Weights of a small GPT-style language model, trained from scratch on English Wikipedia.
Size: 10 layers, MLP 1920 SwiGLU, 89.3M parameters.
Architecture: rotary positions, no biases in attention or MLP.
Training: a variant of Adam for these matrices, 907M tokens.
Each number is 128 + 32 x the weight over its row's rms, rounded and kept within 0 to 255. Layers, rows and columns count from 0. Numbers have three digits each. The size before them is the row's rms in percent of the matrix's.

# layer 3 MLP up, 1920x832, rms 0.0261, rows 360-380, columns 520-623
099:070108172107123152123181076131084114111154129094154096139101121083129150057156176125130164047199110119073123113116089172138156118155140117125067082156175158112130142166030142112148189105162127128127107168074136185094133150095173084150178128150126164060130104090124073152128128123123088147133132165054173109126091
100:149084141096105159144130076059183173187081111134043135154153162040152153089104160102123159183120131168093160065101107181151142144170112135125117133140068117121151103123185146115149144111180059138172180161120142071106101134144150134162111117057155080124168097084087166107152151117152143083112136108160135112067112
097:120094070111142158146189149138141185111131027087173127158098164164149153038130166132151130118072087114112176120076139120089141110175116168096092119111132131109184177089132139149106065120117136124143099126125107125109159109094085122126107130143119126100109211124180170136149139158096136095145148128119156080070101
097:167079092107166114097173154121071117088109112145100134142144158137099172150136125120113110112085111118139116173083156084093085115109080087198118115119144170169145175119100096157168143100128094171148116066145109150134124105117093106158106107094094154177133125168106070124109096148175101046163132131153114193136155
111:135150083118104147114131086127120160137107125147106095115121098161166081150129078181165118100123103040116131104123101154143125134121126168124097155119115164173140134118131139146115106116102154136082129122112108125179088112095113135142112072142106104125116112179103077221122048170156077115092119117166102119153083
093:135081135124151180153115088157047111122092162098112146096168156131113136141128129120120151121085133137092184123134138129128103115180088098119047107134142131137106118168194122166166144077134109132192131102161137105144166159137156138134140129103176138120163170221153134078101116110086145154150129137121217117089132
099:136128165145114169077115171176157139177192152124146107186153098152099152143091181165084061106093120084129145128098126130084193196110135177108112124187137142119151133207139129128141133142111116089156163095150113149150220081116130139134176129106163110144126121122158154149073104184125106177141141122090110178163169
101:119083107121141160139137133154147098162114132169193137202145158138188110119157068106115134129115130086121149140128119150106113178109138077168149123122134142140105122165204177076112120185144153134151109126122157148107102067154132138129198194099125161124118148122112142159142109094157076190186175077160069043092168
104:086120110144141079106085149140091108165109166151136123152104152122134159147091147111142065184156092158174093149147042052134116130075126194148106154135170123126192104079121132067093109115073088163163087181166151149150124106145095177204108190079122129113121141089103116154150093111196145108163113145145090132135133
102:164115152145175109124103120127085077082165110085111116122098168149082122063095134173108136066075167073088167143119114127123131134129109116117114102037134098145162086141098104143147146140165125130124176092127101167146102125174095165151129108086132142127139110142122154145143111145175134141166136100133088120136150
099:118152186098114052105092173171127117196094205193134138081167135117175111125129163066117119094172156141105097110119116135155150129105108125074182107093118101140106118118146142108163163104180099086135116148114169064153139157163146119085134131138089152124176140191111123087111122094064141131123131169087131147148139
106:163063105113086133081130127043110118135105145092150022144106129173085087124147155132087138112089184186144148176188129116119073095135096108159120137090114116127154115133096150152102076128112121094159118134105166112090147123135093151141135137093156098140168156138136129131083093161135160093190087107103109102134079
105:089148121151110130108129178131102082107163111072124141083086160158119078098171058040127121189178160125131113109177118131189147088158189127168108138157079104152116145223115116166135145130108146131059116136149071111141100175166178118174110126139111126154170143131122114126160177138105070135130097072146045141123093
092:122116098172117112125130163124133124100117135043133165154164112187129145124106130128095097136142059163135153196160111152104128192116110078100116069111173147106091160165076075126163155176128101076163118114129123093122155149093153112134225119118086102164119084127131121133131110166120081130138171188102112174145113
098:115075166170100162156144065164107140161141132196108109163101074190150137160119177140173124142107151127114078216148132149135114156126139153171107192141135114089152216151140113126066101141192163136196135150128121136122111120097110135144194197153094072064147104107110099095135147101136161091156133221140094158127143
103:136164158121088109137135108138131145089116102157111151108197061131124118135122186181099121114148094168140084155050173130154097163116121101138104109109112144119178143132158144132098153138159160164169109061107129147091081081139146140163108131160169183118138177111142036112152120105110100148109161161140145167094141
099:150165099140097066116160085189142084138129156106101122150136128172183122150155088102049114121128134070121121160104163157167058109131081138121183155096160160134152127239149130092095107095133142111133165126104147102099103175095132118128128154141086161186133114130164153155202150085101135188149169082145097134111131
099:052132186137133124143147137127121173091105140132088128081133132134103116081074183169132134135162165151128134198141157145086103057160106145108131103178101097151149123133134160130116155122150121177170132143056112145129085153151102154108163153193081095109066103094200140129085104132135075117118107109115161115138091
098:123170180110095067080161128089134151092125132127061048094138097148084111093121142152089091118091137106116078084158159176114083110181105102102130136045108132058191146150122178157163124155154131152088116111115101126135136102138113106072146111197153108104093190119142106124136119132109138097151104133147150154166134
098:130168147096149134134132177067103102182103134065150147144161114185110139105124115129155117106140117164158098169189117131105128216162124122184170110057131154165185138119109149120119128175084076119128111203155154146136141108175140157176109097109121066130207137019131152142126072151086097189148121173159120153164131
089:145154149160174163126115138124096148159162106172119131109128122146117159124181163151169091135107123088143171086132068121110115062106100141139053177184159085147140109083101218140080074122070090185102120150117100092109126145139091133100074152097130112173137143122116136124196119188103107172188133111079134142124178
# layer 3 MLP down (transposed), 1920x832, rms 0.0263, rows 360-380, columns 520-623
099:084099177129177102136167113101159111104094160030124123107141185126147114080147186167080118158163069095168212110124075146112129099107119101172173126140088102117087053083101113199123116098143089128091093066072165151132113116190139107082107166151129101046127098074146123103088143126107161160132143120175100163143097
100:135129151100140117126175153175116117081163089132173156122119130189078159093122155127113147133097157116125157150128108109167125102182085123123124151130132123135124162192122126141122109145056146116139124163129147109128138119139122172177151132147130083109178136166100076152090113159109078128181121136112142087138169
100:050103129130132173071125199156144078151111087094132113162138124067218146140209096099136112107079134138141116133106111126121093082147166148139136114159174107114164122112167098148069155101085115125148117120076092124137067157149146112172124126136124123118106029193153139039153101094188084144075180156099129140149128
096:095141130099168132151147218111138143133125163157153150158159122140128167127141147115173132098143109182154145153165113152140180113142160173024101072093088138106129108168094129148121172136125156064132100168107155145132072088163085202108125155131091158064148143098163124175078145116139126117145062112158121111131152
108:157148148167150160081147166163145139124156177059172126114150132123148137113172164112090158144125141141075131088089112159099151119088157119135123151092140099122138123123098119102125158129165152128155129099122156143082206097196058161148146109113132116151101103110129173040132160140154180155145113109100094114141155
098:141103173142178176144110145173124121083137136101164161138173123101136147105145142183129153141095137188122182126098103154136116096163107130078129132092139139141102124079138129106097146099126129178149073111138148200099074121100114144128110080157154130135159152201215166127089078140150156089099075102146198162145165
099:141101099076185124140158074148142120096115111152104091165147073096102050131178107097168113105168101125034112132148150170154134064098097120141079163131161139142116129116111126111126104108107158100133137121096130064128113065119122128141148141109122115056134131104173096121151123113149147101127105106195137156147157
101:145094143201142133137130093114158127093134135101093175099136098121120145113135121110045137122153102134198095143133096104097136104161084119117098163152086132129142161174139162109186123071105186096115153128128150252081125132125104145140124116137127115116137161098094113206152143131102122157110095131087198115132127
101:137089107150162151141146099152194094161148106085164168074115132147080183119103145104069146152180185103132157123158059112192139123147134086175132070176146082116172075150164137103090132115101132213119109120156106155149212057164095117179122146082135075136168131140058092136123162138120188088131133179079134141114120
102:077149144127107172132174095140124151159114158098097085122132123126230093177155148203149113171109098161151130129136179088136149119145124167171101137108172116106088132111124111134130104151139195064141123130116164088156112123120172088157118143106166162185097113121096131096112148112128134089087149166113071046120165
101:128117124149140168123170162119190099123135175129147085166152099131087133146068094124087108086127121128143113178165138152171145126131124124114114117159152168142162118138115107148134122105084141144141160090214068172109114111159104096173131157177088141104093110122144163034124130174076133152135152211104095150116142
103:094134113100152115118117104108134160128104174146131138141167098136100130180178089126129154168149142144078118145141136126130094134129151069078154201125093108135100187109151199167060157146116115107147108163096078025139099145136174133125137099122111155074137132141158109108145123141121128114189161105095184131144130
101:052144149120141177190119114140090128087049130169150114065080154150139123139136141096106169107062105135125118109140139124139185140133131103135118154148091100081142065122118094181149104182167143125097163133120151092080070145146169140146123148136124130137177118101084106098160144193101159055101133178116065151137107
096:113137127093115106187114105198132111121123133189109102160165147180069104126159164075091121093172111182129188161112150162166124161128113139124120151165140097132080101173118165109152162119135090129122109065126112123106216112168090139158155184064176125155147133110101167169121130116139072136101135222131161193156184
096:131139159109178062070123122131076148102099091098119108143161144115139112106141110175101147154153095180102176188144118162130152070103158046142138138146116128192113160147081043139127068129136140106101170105113098076126171068148160144126133128053153152153149126164120205113126121107182123109191138139120164152131175
103:098162163136138118124081188105151151120125139196101121148087151120049148122101107113123105072098152127123130162044078160134160138140106103189129085138132118095191120209114108106087136140137105109138132087130093169122090099059168062172145087103148158154152103115125097098105151104160121156159150172153131187102140
098:096085167172122182110100203115131176129108130140131129131179147096120117112157079120130099106131141111164101121174041079145169155133153135121125086152096089132130159128160114133135104114081128119140125202159187192150124126129099152099055159184140111109059224082080132109110130106146138124118155114154128054167149
098:112186127113072083115173148131143132107098142112180129157159063137131105071130101156147164118121117116117101187114156133131101083161162130139116128156127149054135107103075100120098103187182083108185068088095114124124150110110114121167138134064054104097125094098104175112112111115072091111146147173120120110078108
099:100152135151162100141160169109088138171141148111066089131127079171203184118175130100124130123130160101039134121114205131093131106121112181139098111095106164138125127043077112161122113172115139105175158102131141189142079135125139148163195115126115175128158136114123096102157168114158172100085102146120110167155093
101:129127144113132083108152135160160079113163147086136159094084100080150192109081106070113166214113086059121174120101151133132147080150093063167156152114082143193162149114099150103137110103119104137081158133129106099088175132052204099093148116104089123076134105135126205169085115138150060181164118141095143155081165
094:075118123152154103150145167179129159128145146156179144086160110110115148104126159165132084117154219128116137091128082079165111173110108156102121164138140111157147147139162118100070149131185120117085118119155155165149116119112097112097150140142077089143096138140116138132150147141118104149136135205137174140112115
# layer 3 MLP gate, 1920x832, rms 0.0275, rows 361-381, columns 520-623
103:109077119107150146065172070147178087158152151095162086130114171094130069179121109151132128115125179180108177121144145170116112167101162136117180150165086116071111111056146123147138092139118177161125186108053190110092119121098118144133126160115147107081150146120085184122154112145100144111116135118099116117102149
101:131100135100138139092140110137152157125129069137182126098118176122100167089145119149163171106110111121084164130133125101096172160154170086053092122104171077119126174160167174107125094155173172092090157107197148162144160126136076111093093141086127066117091164101135144163084175199115106130174133099141146145133114
093:113075162060120159165098100091149122146098112124141130149121175167070116122102106202098140105135108134105115121117057165076170099137150136084101065135143122115082104147078184110132143141125162115162100089091151101163093127099131128098158167158099079131152139116180137090162170104161183166104114133120105150160156
104:154152143103118093084060112145127176108099045143185136151119132143161130069125127134126194125122103141142089193156108150126102190111054128143163103141122163102131200146150095133121137156088125156095130128099116112184114117125182077152124102130167103139118068128119069143115089104124146137168122127131192136099164
099:121135097058133083167132146160071140137163139078115108093118138113140132164147137123162134181133184144132190096125111149156114188169122109140173145166117174150113139146106072121151136112103182102094136120160137110081165114124140126095111079137155105073079165113119109144132096127102122165110102091135144127122112
099:164180119135114105119143091101130184137136099094065098119121081092115067122141104132161098149216146134164175125140129076117103077067156123116107146070181139135108162098081127071116186144183151117074089144053095140131139139172096099113141108146144077094170059135110096141159167090150112156110088143156132125175158
097:138123081134077122098100139152141087176130106132089097087065144161139154197072118145134129209107095090058146140195118126046096155165123177150130115100167120147140138134139137130149152110084186132145181116128130103092146125111069131134178159108113100124155133134092120171131145080072154135127120074173150092086078
104:193110170064082147144148070093155128114193103089143151132107130117188125130137127164126107096074132108120135190111112089089124117048128142150078100131124125119131164111178143125144122127142189116113139100141126146185144126111189096117153171163203169132089112169130150157153122121111150162092081092126164159120170
105:130148146123060134120142116122154170092126130129118083119128110180225085117155203147110157137080130172111164134161155089041211136142097169131109096099149105156073100067155160033103153128098183115106177111109134083184171146086155136127107138166115119136133168117118164119118131120125133139130156115106073143133117
103:186089087145153105135113127127101185115131151122124121142149158112103074145133174070138104182202224130116120081140124095177175143155099134096104149114122088154072122187075136124119093155154131107086086168083157101088145124143102095088167193100115163117135123116135086134135141132127117146075073112154084104167169
102:092128120123155132116106121111095152171153133099153130119171073114147084146133116170138090130061129116099184163106140107112136110130159094102115167166066131094111132116154198144156105227085152087134143126097147134140129104115168109128114071092106107137117175081120102155149163154148074115072105113146087183154124
098:129144115086206080100141131164127107122141161161122123141153152068144116127098156156142101141209145114185116041177063106146146121155125189117134167077147093182078113103081127110127153101151181149096147141123169142180178168148142093130134127089187110074106074143127133135152091105180085121071091149102150146136110
096:112148118139161128089048147177093105151165095114147102118140160134123094145093128078147085118100062115122170148143127136091148152092119083102119103061092183103124092175104117129151142186187059154145158138166101149156096089044139093102178130147135138110082092145110120132060156170161091155117115160111083172140122
099:154121084097159115097063192151077192179137174130097123110115056097138105164135091121145113158139118195132142133147097078141158137098053100165134149151049128120017152152097127179133151100114154163048139115148160137113112098127122145145098126094122106111195083140113189157124120149132141174168100118100150121120122
097:102124097107195102179131116103147114151091104129118144155105103136190175164091116167147149169174160105156185118159156094080144058183169200061106162139170141117107078050019133148069124147076131131125154158159143137106164143153144143085062097106108119057143082161174062161086136126119133175037100110097140105095183
094:102163068073082173176153105134102115162082114115092101144106090161144128148150174115149157173103132110063168131128119133080102148108086147132156125142123164187112154089070073135092236144121106153132137076108156161137123171049092169120142133134123126175181064133123157115163135097169157149122125113153144158047096
096:143121088118132136158153111132156129121182105112133158146092072171139098199172171171125061116117166166181199199109151144219168110122132121138166145092088117116065106135127112119097118118151125122124130137097126143080151108130145104128143167098165103118103132100076151162148129144104134103176147108101105124069077
096:157122150057165158095143123144133168142122128110154170150111156103080133103133133145116109144143093115156116086161048092129136108129108100139066167142118096081167202140179135129163145153101124170085144163091150157116130135142128129166052159150139148135111130154163167135060125218128166149128093145152109139118101
097:164115145164176163096082189112149217142095132111185179116142111107154156168150170106167061162132165101155125132098111137105139078115117093129123180134077130137136129127150152149121065140145162062138142174234171143113147118017129128184109125149134140146167140080083066141105071197187167189159089078084140096114081
096:109109138182104176131129133157100103139197072138157127104080182110092141143157119167135107127115197110158159090109169160134204137120177135167120140122132121128078099154138213140034104086144144091149141088108127131126179110189064128139114177112147154146143126145151138171135103170146090182188159148138085116105129
094:132114066095105161122161183121187119104113171070152055121139117123123121192151090107121085181137193155139125113140115185122153176131128097130114134124115098121109134106140139118128053142155130135121128112111148099123146096145113111073163124102126090135118137134130191087126135129130106094043091126161118140140141